Weights of a small GPT-style language model, trained from scratch on English Wikipedia: 154M tokens.
Each number is 128 + 32 x the weight over its row's rms, rounded and kept within 0 to 255. Layers, rows and columns count from 0. Numbers have three digits each. The size before them is the row's rms in percent of the matrix's.

# layer 7 MLP down (transposed), 768x256, rms 0.0591, rows 697-751, columns 128-255
098:141103165135149156078111166125133093113172117143106108095157142135116088128118112079107104106151123168133114108086050080066156156173152191097132172106118104165148168163051095129142180140167181105115130139121120181154162141131119074115159120109117095146130143111139162101113105118122145170140102109126102131183145111175129095179127053132111117190007173150119170143114140132214107152127
098:162151145114180108163126136108151109098155127179103149128084167097111117084105116158075182127140167136138139170078173164111086234081148155101160141122124170156153125108065113079123093148123138157107119056133183092140072138047124151177116111105101196150102182094122117099133130119170180146105106157131156128138111105183158154069111173137141155143023141095161118083125149123090139156116
102:154108153103112115135112134171171136142115151131133137118113202119120084154126175156118139151094159143172064075082155062118145153182118147097068103110149112166138135156136123120077118130140134115161129125085113134080111064130068135051091139146121162221141143162171168146123139109150095115092103084124127099116109133125141150147157151110116079115000116100157101126125101114169138076101
105:109091121148118126152140121124099131117174204156075043081111063143120161157143092157136144074171140078162159096098120096112127119188180083146139088099112153143173163083110147093163125206136130113101087041137181137156138106093154128141064104108152169165104120117132198158161124130138098103119141112093132120131121092163149206124118177145167078109158173184111133131128147187102115134146
095:176156058111154165150150120074137157130137135139136159138105156117149156149070112152143116091142154148138130121153174160135124104073117144106074158117167150080110141075149115121094156163120129090133103141097153128151162168151114143071111151074171120062137112134135130140051097135102153166148101095117107169206106117168139146098066154183141105111059119093173187151130111093072180129140
096:121160108142125149119069175084117135111163105079154090089128091085086106169156111031158186140128118134136144157170145089160103170098142168196134152161117087167184106151122097084105104201156130107165162174074101143111139102096135164179119084115203154097139114108128127102088149145133100127094147107116119176152154139099186149126063172133065140065009117086151112092107125095082132109118
106:098150092150181137110180137138132156126109089107091130117120112121123154174065090127161092110115130074084132096152138038090113140162126129123115160198109155097168109122090102139176124147156097103140128114086128130135093148105205086153119158152176100099154108170138121093095122076130093121091103146136159153114174086124157176115105173113188194079025108112087089106132126099111146173084
104:112064181143094161148158131081174155192148117111162118075144070184124083114123090168073075142084115123103119155062160093132134131164120103119098123077152193137116101092134120115093104175105134148180079145110155122139124069105090108082131072150124225203146147150123170147105029121146155082160065105172168120118107159124067079152156113116132169091050107128128169110092161177123058136149
098:125099132075136112088093132208191120116136158129112137103133156143128169099117122121167088122165127136094151113125107117134107149180083096154167121130113193134125186145151139139126109103136063088142121109166160114116129142132055104164148108111179168199127138114136102129134161099091117164183095120153133093137095092170064151136136141158140157137059107115143136152132129118149108149171
093:134144093138158177100131131110156140133135143133071083110092143119108170141081137173091095092124114139075144142114116169139134126150159159158136140134146118168151110184157108110098143114110068148143121165101130098120129138085155166121133144123144116255118096103136157074142089162097139143163137115093114129103129139142133161157154147134105084105000120157135199108144124119174114101149
105:173076115144101178183107170149172078118126177125100137067091098128163123107156128110106128124048156157119171126105099103153099147055137101138056117114156142133099133112163134091096045157092212122146110201191155150169100113110131139178126162110118133092122137154117146122080116169136123100103124131130150152112071157094174116118153175132185105083147137135110078122139064123164150156173
100:124167105150161155120084174162054153135166084175133133103108178152142149150151109064112117134209131123148136097138192117152138108129137159113139108091092105092165203105076119120140125171108115111143076129113131145117097170096101107186129158129146176067109190154139113148176152086086138066137123172162098197144155162155186155132127142113099131167011151127120116118160118153134143138115
084:147143102119147135077157099151123098119155114128107110102126114152159094073143077111144177140135144160120096141164123098124064119124097141156112147128177117129092156129140133116179118099099138081172151147088145106105110128126137144062191186119159141247194130140108118105128135170133105111138088166113124138088102144134116204087118135096129155126000120102178116138140163175150197114105
104:064145119155144101080115169151196151128176133143067148108174169089109154095115102129168139071099119132170132097145131149177157128176095098135196116143148102119142130101169136138113119190130142103087103142110090137163181107095132148175153100113145105205064132118108104127141158126111103130198119141192119125101186096173082122149187102163128167137098151091118165127141150090071145108121
099:122111105161062171109046153156122153151121110128188136166154087097134128161112194085136122129104111164155152120129091188135070161137146136115125127110137124121198072164122160142124194077163107177147088145164178136141109121073198168104098110144105101221113138134093131146113117093168146155159101095080113150139082164108133109147143114129107101105022140155083141153167132131101091157088
099:111125134109120059145092114117135110156104071141071088099168149160092131094125126042086150129136089142124110108118153138061099159107158133140106215101151181116147120164109092161164142078087170110187120131105131121109124128177091085091135119111203154174164097095088158057145126110172123208099103124096154129160074150094110145136129126103112082149042149135073085091144200178149156128137
102:194146106083127141132108144198110128160215101124112117158129154092131171071128134131155153093094093165163136110095164161105118123151159086131093149174164147139153104138134150124110101153133131107106125137173182083150125151106136157140110148098132075128133145149087164117121107107155155130149127146109128131109141154148124136137156120094152162109222161119115120106108128141151148105109
106:087132140162151149122108155205078182127119132108092152153107125127078137174121112139131120177152117138082079084130112157081109103135138123140117098187114132167110114177159157175170164120137105147161108132133140105143114205060167082097148087127095107128100077106114175113108111097157102128124145140084126173138151163131128117143145086054090082141000171091116121102146152122103185098159
096:113167117151179088091146097120145139104150164149125114123148097190144147068184079130054163131128126123132090123150143093152129145183129151138118120153189166087151091161197106132198173110114158075158105034155135119099091115196067075132135107107135105117134141142132169120153104119170075078107113130200066150123132154120085093151123123150123132137145149126170112131173129143104119121142
093:138069161137108121175131118182100150125159089178094201078124151108124148074128192129150131144114136109173159071130133109188087120158077147214131062077118149116157090065129158121095134115109109179148148122156172160123150146183039189142118052113143134091151113148116159154122151104149082082134076145110154166094077113126147174140117152159133156107157066146117067123100116135111131133136
103:148129157161115173093116137130137120144159160129156104189108107153140103092115081151127133118115145117109143150118123162095194136120138138081148116111165166146100127095119158133125127131095099100120122119106166135108075141083107142135127143125127169255086113121150099136115129096132135134134090123128139133149101135116106159168143191128128090161000140123129155151165154158138140100099
100:119102182125107119135106137101131133137108132146102135120132104126130120142137103083144116125127182121113136107157151141114106130187113097113122094130080151077150079094130149147141101176105134149131130157162140128090105117108106131151096084105061122255143172074100111142106130119143143137095113118137117092167096142123152127158138101129144178160000139072180150141129111133102124149134
098:117111147104121147105152147125142087140145143115193085142122137152117099147085127182184121097205141107146158156141188124114073142157141047129178106117107160169137156182128148096023130137145129190081118098150107100159120142091134182166136101061137153097136114136116118074125127114082147121115118131104102156097170105148106153100151133098157113086000121158133185177165116108203153102142
103:113159168092121071124073102145160075101155094090174085149111193097100174136123133116117135113161126148111130111171133195121145115109167061101118150122108103087094169138171147174141120165124077116147143105162105038187104130152181125109120164126168144206091161134153108180150150145104135123145111159159136103116074105118122127107137148149111184124107128118111062147090119112128144081169
092:140152121162110109139132085097181150125142120156176163150155153165136080111136103118117147127109142159148105125143128115165135111151141134084124155179112144171122093140164124086128170192120124129160108158109115148109124119147165173132147162157145191255147132164098117140149140150119110126098113114118090134133105123075140111177088157139083103137000128105153153099127149115121210148159
097:095112125123118133113168127122143137118122082142104130129118086198165083090151084099174160112089143080160142128105093122181140150114142146121098146180138137103145120111103159083219143103140153133136144183090142102113162078136106140137132118179113157162160169122201082140125122111146124079157168075170134167115092115131131117142118131092099107126000127128068087154118094112083152161116
097:118066098168062176084143080100136156114142089084112148083070178111184112123120103109084128183104077147171164144178124130116102085155106121135078106158107139109121077152115118140125100137123126136094137180112166139163177086100156122090143097153153137098149138156139125130108122112127132134173173146120124150125105118075157117146086106165107129084106151146159200141181137140081068095137
095:064091082156109090146149127152059107132108155137108134129119081142130109069142177125084142104130106130083150110219206080151151089120127151129138142113167109091146119133102130159153173186159101138115058124137095159151145112140184117067148136124161048053146102135118148084081139165156128101138147120183152183103139157156134125137100139142086100106012134074086129142140114095116087126135
095:111131128153147161127137113067136150171128185073083146135063125136175099118141075122118158162134123139104162105111172124147079105106111123093130102157143127098128088142139142066129142192157168144163079117098124094126111131100083158099113158074129101206118111171158082144082122113141180119071140090123145149111160186125120099137100188071109145038000136101083129123131117142144125102107
103:122166149090126058123115161150148126120130094130122135146113115122117077118121097099078080088129137116132163178088116075094162151120154143157151103136095091128156121159139113133208110170093142133091151096165148127055139115137162144069102119146162142139166157126186093139128095088111139103185136223153107130100121105140189199120114159094176184138143074172158131119124135116132089102051
097:149087107114132107157160172166148133103126139157103094119092073135126055142099102140123127151146141118161081145120142139121087127102124080127085160115131173170115138136141164115120130168145147156121123138136060156095150154123110118130127111151122126255132116126126097128173147056101126083136152161093097099115152138084098103088154146158127120189056083131141107114113110114117137157154
110:124146195097133143088152172114108131137137153101111185123077122048112071064120156122177115151151099132170112113120152063137096121163172076099139067139181135142119137116110162066132161175149142147154116134078157237106089092176098096167132160157098139142081212130119116114126161154120156081109135150143131181154112147088136150158127158104086170158109120133139150086141101137157103159120
102:179164102149147114133121119183173135196114155118111133109072106104108099125119123155134166131135135117125092132087136089128142110099139116143063121116157051161162062154141180124142080137101188166081099146114092133173144082086145162125085073137134125107153135187115135153099159122154179122154096149088131192149066137147096095154159104107102152170059154166173093115142147154142144179122
096:116099153101153128121132114129113060150151099144134133171144133175051138138137108170091118196140159103083141160085099150113164064107092170088146118159122142101140187103192084118147092141119077165107085166115196143135159066145124127158162173120166098077140098136131084163127124130157186132168110146102112130120107149080137185121124147093175149087132191178109186088161132105060075106109
101:111060185125138138162128109107134103121158135092109195138140122170113117152142109132122124132153144157121115112152135105143196131167166183118094100083135104096094109181146096144158110077134161085195122146112117154154092127150098157156146159089154149144137202122142118169076092130081080099128159103192120140133105049117121128105133176107129156184148141058139145097151134139214071147134
105:192141109097103177139122139110136168137187133147126105131106107089116158122156161136139147124145127110114100136095163137164143098202134158148098136143119123177132126092103154113101125136087088079155075157130184113134129147123167130174104123105136127039118116148082148118132103163076170092143082146083160110119076143154102100117133093102103131132255139114152129126083127130136167097147
105:124101124170068103150094142102095063134071112137201188176103167111151090117171120158076114166112108142162071096162097106167147101090158133120169134105138177125112134095144074079132117175177149148133123174129096133117121080111121160098154125183114125133186153158139159167066090121156129089152118143142173085113112095063103119178122043111140137136121158130131074122165173089136183142155
109:147099071181152153131125104117148115130144116143172145124107162117135102113160182074103165097132102142165148116151139120131130104110150121109204102172147075044106115165117145056130183092165122128131149108107176182094120185081142148124097185157117136216118147170083130141137069120203109134125121082105090097130025100176096095128138093134095076102071129158172147165116131081110119143122
097:155095135131101139153104127106120122128096182145144141129131115105107145075132149177118126127088133115141135099106096179206130103162147152155098150129117084133162099158122192130091110136169153181141101094132126146147106122135107132171123103085078093244094088088142154105078140081140190099079071110104120160164144146117192140120148107159150094109184115151090105147169107134094145139019
095:082107114115117117160118136155080153078110097122186119128145047116090117079121157208130125150226107134125103161166152152135160178097092153117126133101123090149129130139165090078128194096110139137157169097153119164127071133102198158156170157165090097154097139071080177180135111140098110150081116096114157125089092131125096128122085144164089167146021135152106116154115126160151097154109
100:119166139137143143090171126183157166092145132105115167149095051138109150164090121115110140125078119114140153105129147158133109138123120130097164179125121021161094121081130108137191129109137174125116150111138105092152121123140101119126039138170111150039108124214169190121131139170179116124163056185080172118130091152150176173109110149107173098119126165163138185127161111121104092142127
106:147145110127129100177136074158113141074091143125174143154077094137122088169127153085180172131138119145099138046130108138107091114169201145091109130144162103132114113122116124142123122136160135166114137092115110116116133110181123118127071146125124089174106135152134175156168141109099188096121128142154142138090118136169107138141120103155107174113000124080125119108159084103160144125156
100:177173086102121122139111139136177116098088161128153131110148142099103134118055125170186126114190124198158076120149108150209120119113139091143115151128127095096148144133172158105124126047205136112100123180172114140133143129106133072105110123156144136255081109107131183088099120183150128136146151108111179146156070142088182150091131088137121055072116134119119136150110140102110083153092
100:135102138111118126144138138112152112100132186197122148128164181132178117139099106107122138090111161078146125133108130111111144161121106144120118164072159076124158151128104083089159054131166179151113171093180124177069144090080057188189153164125121079247118104138146145162096147124177170123134118080104153107114092130110143179134110144162113104181038118122138119173098146130110116146077
100:123169142176133191128154122117120099183113143151117122111114160070085077134136137127122116129180158100111151147090121091097139118113170123094142188117105148147085133188118115088150134149116172109110166089123119138094076097111150143087150130112165105221217166115139153117138155166186117124178176135080119167137118110159119176098099118091105136120000139131123090080106072111148118106163
096:110181122149149161134135085140077135164159105158119086139069154143137132122106095133158109135117117107079097156111158144140145106079166168159092082167185129105151101055152113139152131081160167123112140151122171134143122163124129145145138163151164132018150136118144119168104115126119123191168124137140132127116078118130115129108108104106100127159000133170107105110178138143122124099145
104:175112118092094133148151130121126142151099078108165142138092123170110078161149141127119152133108091128153140137133118106152099137123140102118095106132135135108132103113150123131162159135070097125109115132054148077131153160138159178152111085107155129168167215124135128138102144093158157075126144122094099150149156104084102183135133077183155139121018121084121120142115122164160104108126
098:140132155173135128101055055141094156139150068118161126097134200127124127129150119112124122115152122130123122127131245122108089113084132114101104121128123161115153116108145141107109155124139158118066133089138081207107171138101109141115109145138139111082119131159099139153126111123096138154110182113175165132140136131113168118144122157154140172116000117116117113130163143133161140149115
107:113118122200116138092137112103092109116139106179108090136066202154139122131160117131147130130184148092151180171122125115164070089144116143086142106137151183145134162122107157105188079086104151058187132159107156098120134133086163096163125139154114138130145197120147115133164105166139088140143165129133152131166091129140177118106133034081187145094191107144193083115104082110098158075162
103:109125142111085122129101104124172193109156095148137197177071183173072163147150129111128143148046131152130090143051128130172149124150116118118134162151181100117156155129120110164132198040110128187103092129108152125124149127138146120105082125130100114089138164110138136076141134099160078167162123132175109122083129193071134132170082160076136078088108157117097147089129114116119088139182
102:158118161120135126137138086120097138164129105118106091130156123119133146098150083125093083136116132077089098138095117150153078128151087126134119122098112180098096129128107140114109105133167078135085111120126175127113140155158088109146079126123137142255100114121148080129151133159121125118144085184142166109165107151083121127139088147157143126093000150166134130160090129138132113152119
112:098156125069107126124130143123112091069169123116099123150217146082149127181091165176159154107107075127175080156134088130168155133117063215118119182175141106170130177132125137084085175105120117138098130167108100185142160105153145152156131165115113075164072137112146210147094175109163159154128179092101150120108124098116131124173115166098147132092036153165119138129140185106084109163070
104:061127177078134101126076126183139120117067179113114209116112118147061112166153112153150091100143129135166100106126144119062105127167103138116128088154102099089124124118181177093155112154072097130142139093162169150143112059073126155193123142104118175188158162186154197175144117132152143112124100125161152131136161122076160159131117106120150180132141114178134115155162148175153127125119
109:128104120133120071080145081142152102058089091082144173170110160132137077145107078092176159151190116113111066120118195075087133144050114172088127152142134083167134129113149148105226167141134131075150143113131070105157143121135145136111163152081131128085148133095169150114095155208094111116142153147107132142115116071138034157122098113128123163117153140121137124179099142090096179127139
101:171149144120127176088157125114124204072198117103132164131129100122146091141147107105129125161088102107156134083121122105115134120086147142091121136123168165112075100143110138158104166136181138201084136105131100065108147164087117105124128145166138148255089124136126086075177138091131081119096163128122109168099180189136144137112113094107122124130000125101137172083092125123164128127109
# layer 7 MLP up, 768x256, rms 0.0647, rows 698-751, columns 128-255
096:110128103149128118138116142131181122146120129069148120137156106111147133129122115168135174163156154075083096165170132098101141095103090156097114143133103155111108092139150136106143135064121154124112091156140101142127150175132124175116127130159128117000120106123138116103119116134044093160130106122150086173232126118110090119147135127149138035070163104127108156147135134133115151137102
104:137125099133096144151137168128086151125105087107147109118159086114102110128094196111102136140133204125123102107146127178142198169177138078100072148080140101113089036229102074070097133146136127140080101110107136141076163158141130123063154128160065188146161163166149066098164115151120131104142120127164197141105125185110188090056123129080116113175118145109159108113137121131150132118184
100:154181151113101099177116141120102113161079099073160131175152097144120108182085112120128068085099083132165165126114132115172106144173111082092132084063070100095152113133068072131145094085125115081082078169161141134108174140134159060095143172152179114079201122122117123109140150103081162154149162112110138080153135106206096092127097137155123093171187139169145157170095184143145117135126
096:218163185131141101154123117125135134104123145133099163075132104134132109170114152069158137161088137040154141177128125170145137121119137149175099145163155090139107107150153165146100147127166083149097147108140115071080139110147133124030149091049168102122144140142170118148154131159102151108148128119168120159154096171201147098142109192097098102140140114109140116112118046077112162109159
094:185134138110136158134112153111077155104173091127133136159164109077124136129135185128171159184147097140137140128145187106170111144116137110137134177168074102150166119146093104105125099159145149072162153162093134109096184138170133148119131121089144175143086128097122104139109144087088116059161128067113162139163143157171116139088063142112079075100123178111178134101135164123109128099109
107:115146071141154133115171147120076091129146178115058141156165090166101130182071169151096129103086143175157128101166123112146169107098107131138145132142132114132126098132066095114089097140107189143107105036136126132111129163133185125078096129122123156104117093138173156106144128087135078082180150076081036150163098127166227150108130096150141108112139125127148105140154142128129105104112
107:087078210164131099087112137149147114107113148100132101126138045123134124141071169190084112128114148143120025130145140195092139098104105108185101140139157151185118120172146130137132124128114069149149150208135105097129124100098126109130131077115095211110167135097153143062086160142129088091134143143160131094109086140154127157144177122153125125120145100141126147150094132135118125097142
100:096173110124130104164113123137159156159128116143144119110197091129113143151120202172080096116167129137126065137100102165077185106123107117092189148136052140139157157151019100117097084075124072177063112208185123126131141186160110118125124174092075106129149117130097117168102079150126101122150189149103071163080163070164161074065164127158188078192155135140149181142079124091156156186099
093:127088210073064113144161166127104066154121121161209142176188099146089118144117128138142123123154187150124119148120160065134155147126114134097141111104130118172114140101047164081160074117107178131144125128095074105162160138176116101191138142104151131109078199108078107169117151040078138190129074107161131092175131153149148124074119096108136179159149183124094132156131113154104168159085
102:113201082159091147102132153119102111142052143129147101150150084153071139165042139138144095115051091078124133170133141161146152112109121101088131161193108121105125102085118140157093059102133117115130201176179165097117102118130116099128083109150182071113164191064070121145127147116061109112097145170089146148119128169165195080161131126128176090107175142109114103042160141100158159147152
100:089164116107111139155180108157089149131105053137121156139137145116127168089129154117148142174143147137215118127173137096142115102132130112084098110106110118111139153103076136100142120198162110148114097151062087160128141155121143061114135144092170071093116089129135125109183155122132136103111150140162042173140159098227210148115130165099082130123149155110210178124163082149149066115094
088:108156169189132123184176155152146132131085172159120134179085147117024108143132128098089139118132088086089107142112166142150193178189168119137172139125060167140137103134108109136108103131126151124069171060160146151042198132167102131134120143132114090133108154145175130146101163097155124105144109121085123128147108128153120109149073133082109097124115104148098132169130113101136114134134
100:133181153105104122120121106109122129118065121117128163113121127126091171136070176144128093113107157142136137121149126106131134113080175178186156130130118136098151102154084134084115147091118120171111097159054091084168187231157170094060107115229131188124117050118102158078184089150080150153125088106131127150150163173148166061056133112211109130135149166116137134109144184126148132193166
101:118170063143119088121175085184086147104122182157127107147098124135110177118137141129159134116123152146112100122196114078120092141034127139118117132126107138145103151110065094107159105173111177113086132153075111136166127155192147136094136155158146191122086118107150158126145067126065184141140151199179184117191131095056132130105102119130146111066132111165165108201064103086215098087145
100:150104104104178090169155128119177113124152141101141112140167086167117151117139146128099127130124105125077104105095145089081195096112149136142111210132144095160124156208124089091061152116130110138154176160137085176124141119121110084126159132070113118131073131074129126121130175111138116152125132157087148129108119100177159134120156105087089075079142127110128100083134123170154140134088
100:156185177117135082135110142169109079127122078088106080158115096066107183148115129148131134085143090170118144159113070206161134150165143128110113130182103146151112090144157117146078084099102181081092173101158080050193109168118160079126084118180086130124124125102119076087138105112130114150142121099104122117131141131195106121108147203154166081148166131141151176153092115110138134114182
104:073165094143081139161116115139125078141123092133076156104094124096176155112059162115137088078087129088145116152147130184133074171124098125128153095174077106153162089147127192106120138100135142154072136102044190099125088185126156133133137146190132142025151127135221107143100110043114156120174163144106150107168125112138144118106076136166107073180154132193144132161115103185110116081144
102:113153097081106167194164145105181126153085180129131109119138163166128194120082127139085097134109073116084097131118113088123164128097130149088099152101066118095086165157167172125124114085122103189106104206095144135129118132126131056190145153092118068125160115147169129104065131112096146121168078185108081126174166143088152107142110152136188148124144045136065117150124132175123135129082
094:097139137142130107157136158130116098147063140088111110174198092112096134153137161123128084125146055076144146119148114132149132156159143132170110111112141181152142109159151070077071142051098087134126159125122089175105139130159175137124207133138107145103154117149156100140150131071166084119091221114135085111162141083112101133079145155151100128168162198177163186177136146098164136104134
105:153157116098168096180150118145134157059136096110068123141113132063117132143130164104099129130125124070072146175131110107111180136104078165153117129157106155210100174149098091164159088111087066101082103134102118123089188143154133025092117182131156114129073097111159119092162167130089165159125170157153141125127122131123170096086080159099159146129122118178101160122128129112175131109078
095:135105197102161123075113089120120099094112107112071112165169061116170144154115124133067142099078156165036118211113175123110153162084136090185108094117108144164164168124110136101114105143130106201142134101105107130167137093130151101111137108141099118171136148130075131103135174130130137113141133158138100131102151145135142089159122139139148169132149108117140184170090151148097105064129
096:101154146126154120125124114186143115138143192084082135190166149153143134102149112101037097178112125146083152178126103127117143148107115171113083086108097162111098101083139088169116127087137112156135130138127133119144122124140138097094161139215109151109149134125168123138147165155116094078121105126127107125147083178095126136125119096070097076112167144130114080086094182114097142085049
103:100127076153130125118131103089082092173133151121063074105099135101145140083126149119106105059105122101122086160126115074125166203113128124117135083072100164174174115141093111100149118128133201149148119116103078125148132148136111116109087132090104147146074072140184128101095137174156110142119106123121121155101145081127178137158080090138130085118180148124162188174103120112128069116106
093:111134182122202145173134165147124085108071141129134089136137090147095108119166096163095103180107066107155117142158175122128139149092103152134093172172104126164081120204107097126126116071088072110082216115105112144107100117136114106088164058156117137126152131132222099156188097126129115098150139149076109087135169165108096066080096131140122127111143057169115072179065131124181111132160
094:090153064130133164122149129120066102116180170113044189199156111124100089105152140134155153129144103121129132148155121159160147160115088110121144115171101092092144088118167135087141102113109159126158151158045038145115122126140113114088150141201126151123163179095198068131132135130134135136112192191105147141106097108145187110125117164155074087119132109118083128153115118159136110097114
096:058140153138108094142130082132043143099182172086151137140179119120135138167160131109110116159181104122109125137139111143153112080098139122172138115107119140057125097166159169108131176133112179117105104118108098089129170128126132143130106090136197142111090061111222080102099149080102100072164100171128178050081170103129140113134086169167144057140177133160137136110105162150109073104172
096:137102135140146059143132149142094036081067136081085158151190073141151108119139135143112152126121130167141147169104166095069151132145133157111137130160162081148108100131145155146101095115102106198089113128070122180089120112145148103082210180086124111104078117137200123126119103132162115089137149151082118134115167113140180171093137144172125075146105183143066144130162143143098117083092
096:094150156163177106066128165107133160142111131134134148143098137083134130125065147160141132126160149091080075177120163112162128131114133186116109190109151145163101113166118135100084145112111124197084132135130164107082088178144065093095076093093134101124165108150118082113158128133161139097139160047084116097171140129177160141097173159078139128097127179140165189117090169123146149048132
102:090176108158053134142187084154159127111104163118146047159168167134113147102141086093117133175124153137122149183073101127184137131161114125190135140063113131115141142119091185102161133100131111183153126132182156079124132130151144118064147151195104147066124131072132169118124064056093069121119211134130164133136066100115201145135040104085113137117169134131116166139128085142148147106115
100:169134115093124182170120140134120074118128123117137093126161073042142125124173231130121064140138085044112149134101160204096146126119090142091134156135080114121119098093110172164112146108141147150099153088160150048186148117099112127140129129165093166136102146113122090107107085076132179097123086142124076104162110101154142079119152106171139113141140115146182122119137117171168110191105
106:089180087119198186107103161123119128102149132098143115138075107121077117149143143144090154149086125098091112129164158135124137096153148139133122166186166103127172119131074089167081108143123119154111147104088134159123108123155158116109067084140084135034126183133137157122187141102055199112163063105136096122164127065115189136137094178150131130141178100184138100082109120133083068137167
101:157125126122175185093138124154184129114130104161112095133107096112040146112149179168185177128148129110106149179109089105150147143133105147101163071151136115076095145125115184122124111145102157150072122118074072121137136164136128171124122113150150100097184189166145159110146101116163155105095128150125139132166202136181143118061114194132101140113115172144147101114140156199166155109069
093:091156107120138097159143137142136127121110132118141170141228145096109127154100180146110147148115110061116156089107144111151135129161135198191133151159122100076178128151104074175124120168129085172137153137117109095189147131126096096108128149089094102099139161141117081144186119138082170123144153091178044080128138133076173167059111111123178187099130201118164139098104185101151114135155
101:149191120109117128106164114100107118094180079108118111095110099103140126140129156168073108153100139181113129173200101135161157131137146080109070101131125112117085110138138222151121071158149068122178110091104085113139125106115181118127206131123103096070082146146193102131094106137118081085149172159142141118069142118103124074153176105157157128162140160077158130066135139097121114084111
102:121094115149173110148120172102117131117146129039137146142174113064187151133141143128136116134129105087137114134082040183086146209127112097150108099086119163112151158123118035104108158165075170144086194131190125074163165170127141133156121065153152136123150062121109069068117117137099101129131126110100131039115114137155135076125145133140173059127156104113106138138118081101136127151173
108:143181169139142101138102142121158084116133144099133114141194169100151144200120162174079119053133121083108128182149175194103170159081118084079113152100082123168151131172138088149137138088078147149116124194196070154106153126092233158101126071172106116097123090098113142138118106105142177112102135112103132097168133126135204075154095136115191119089157121115126114112177173071100139105158
110:154120126109187166165108130103162128082085189079080134124162136050131141171145125149074083109119147078122154141137137164104185187145128061163177150165023105131094156096116121135102116101189137172075205125172136143092182108154215155162164088083119123109104153171108144118159116055126169087124106139115135082136200126106136086127140109131152126104129148187118087182088198114100109133106
097:091149118117153131149154113100132146138086151137161076164136091150076184108155176145073080174038192103136121144150169141112113121144136067171170114076111138084153127165136153126171117101112140149154120115147077104166149149139105111150105099129134135136094139122144082081151086140115076163098130183130123059104120127094141100147112130181146107134166109111165147129151064125121149172145
090:133113231118151070218125167109134132121156154118089144088173127143109097071155160137109152159125124136139138141156160100128106176061108179117156121150122089176111115142181096195079149105068122154137124159151166109127138100115114174134177106111125160116098141172174102143146163150159166160161130088136119116084100159098147152082124140127129131148115081141123171158073175124154119168041
096:125219154138134113169128088144104150093151099093128181133171111124058202161153135121113084164080101081094137134132112116089123103144144155161117162142094156147156114092068159124125141121151139116112205089121070124158082142111117096117106139111117129123129095135082138107123190159104109082145073146130105175114143129066180120049140122153117128133148154128229127127155087046151108109072
105:156155180164208120133115112167115102088159137121127006121081093125040132162161127138101077151122085172105134187177158150112125148134136114132096199125102123118144138155122100119079107124109164126140162118087133126056152156091159097156179056199095144108119121176156130109130142060152133119145146120107134120108146128134110150104111116171156076110135118130115085124123145062123154154125
095:109149151140111119124170156085109168069106102085147121194107142112117172149162149149114068113094134155158137124138150090169144097071123134130078111097154139186091145096166177141156134107127141122150145132139103124144096109092173100141146112134098196115097072090170081092098139101131121160149118184070089159142135149108129105094089100145147077115174087085117233115108154148150160163057
103:131177110100179084154113174147089096126118127130151060107141078071121157165082143204087111094057124139185130122185149120147128125071117112087216122149148124151115153151099144092140163110083040123198142143164159122144142098164126076161113086128136165126131128105157149103144093142130098114165170137123108137117165127115130143073124141090156107131142223201074110126056121095102109110123
098:111182160190118146169139129129078078083151140112086135184188079155130133099078158124066089110087105077128160206118122158141219171115109126116110138072150164150132098177086120085145076123112125137089100189148046090211091124122119125158098125151111148106173137105136110082143149126121096158184197137110165135086148104121132173142144113094135121130144130167133158146074139116059041140134
092:126153096150172177096131169175094150147147122117094136119155038126109141109075214119107116154132138117068113202131062209086200145114138150134159106141126162172107084161135129165122110093126138185128141151101132153080146185131154102147180136107115128094150135129159135079124075155123078154171166111115067104069059175087109114114153088082165141104088138130106108125144163092191083126141
101:141122102135106147132182162106080119107163183104132150150114099185104109128137121118057101120157077174109112153154123138075178161104114155107065112155098182156156110147120037091114110179108138115118165127140181090177131120141180094099140131145039112119177127158126092118120121102168146058153121070129103087141146095169160153170123136134115114130156169112145138122121091172194106105064
096:132172190128165086128099153177098162138136140093130137088164119110117091197097096102136129117147134081159149169184179115159148141086114170086085149100094148149152089142142154109125119139092169164088116169116122146095199131106171086133127154093142173098096083166196141103141124142125187154155214120093133151135120148150167077139127167240127100148111102099111169119109114081146109083070
106:118163109101048176108146136083104127149124192091153134155129153069181103127102101113060096192107158146174079084150155132100134084100130117138129206118145126163133149099147124153153113108113191136132105114028119109161115158124125117174122174113143176074110146151129152125096080080160105130125155137116148134079154063124140172094078132123137136179176085152111095170142189171074144086189
105:084170149066128152193137132074101131160159078120092192139129126100081167187068148138120126175148119116145104097131092128142144109138109085139139130201154106152084116076092117178146150126132072110103131134140103119104112125132159091137117127151118097113072102147113082069129142169059134152133160182171119156170098133091152173129135107145107087205150082091131165127093123097126112143099
097:181200111147150118162142106150102085120085160113138186123108133076120143137151128110139136139096127148089132163116112184132158198076136129111154170121074127081096108157114068156132143113084104167065110166119135122106170170202159138132098154108128167125110042075106121099178126127082122146124130139120147120137152154071129078160130215078118124145111105171195176119068131149158103143157
110:151087127112109047118147145146124121160125140100106135160134124112118155137062121178144110106109128159130129150219128157107100165109156100137160166139140152179158145190119096122157116135116138175145145178104046079116095202140143114104097110157135179095170051118193084115171126128111122119142142130149083160142057120103107083075128152112156094149132156119181094157125114129164127130123
106:157175172123111123141119153121129120095081135125119029151141136098207156109086185190141138081135079157077147147096149150121124180132110097052143141103126137150140104147178108151125070111063136109055171184151153090108108101143135082111098109121129160115163094165129155145170136118103132047168103100123122134104142187129185091120110215121100152087149191143105172177143108150185157093133
108:149074155141052096158214109109088149156074155123080084133127088184144145113092156114147092132097210091124177216113147091136125112058054138101116141156107135140147156111045170161098123166104155133148178085115180133148079141057097096124127142118112171063160141143142116103165164081157171098105127117060154145129129108074147111094117132153105121081163093146119159110136169122101148114183
099:141125129148198083123108083138133038149139151097143134180141142053173103140078129092137149137136172151096109102140134170140091196117134172119104162114132142130132154085063137156124158116104134071120098120138148107088110096120127124147140164130137092105110144165255111116110135125066215089138079149088124059136100101135149154126086176122117094116131178174113101150079158117106125103103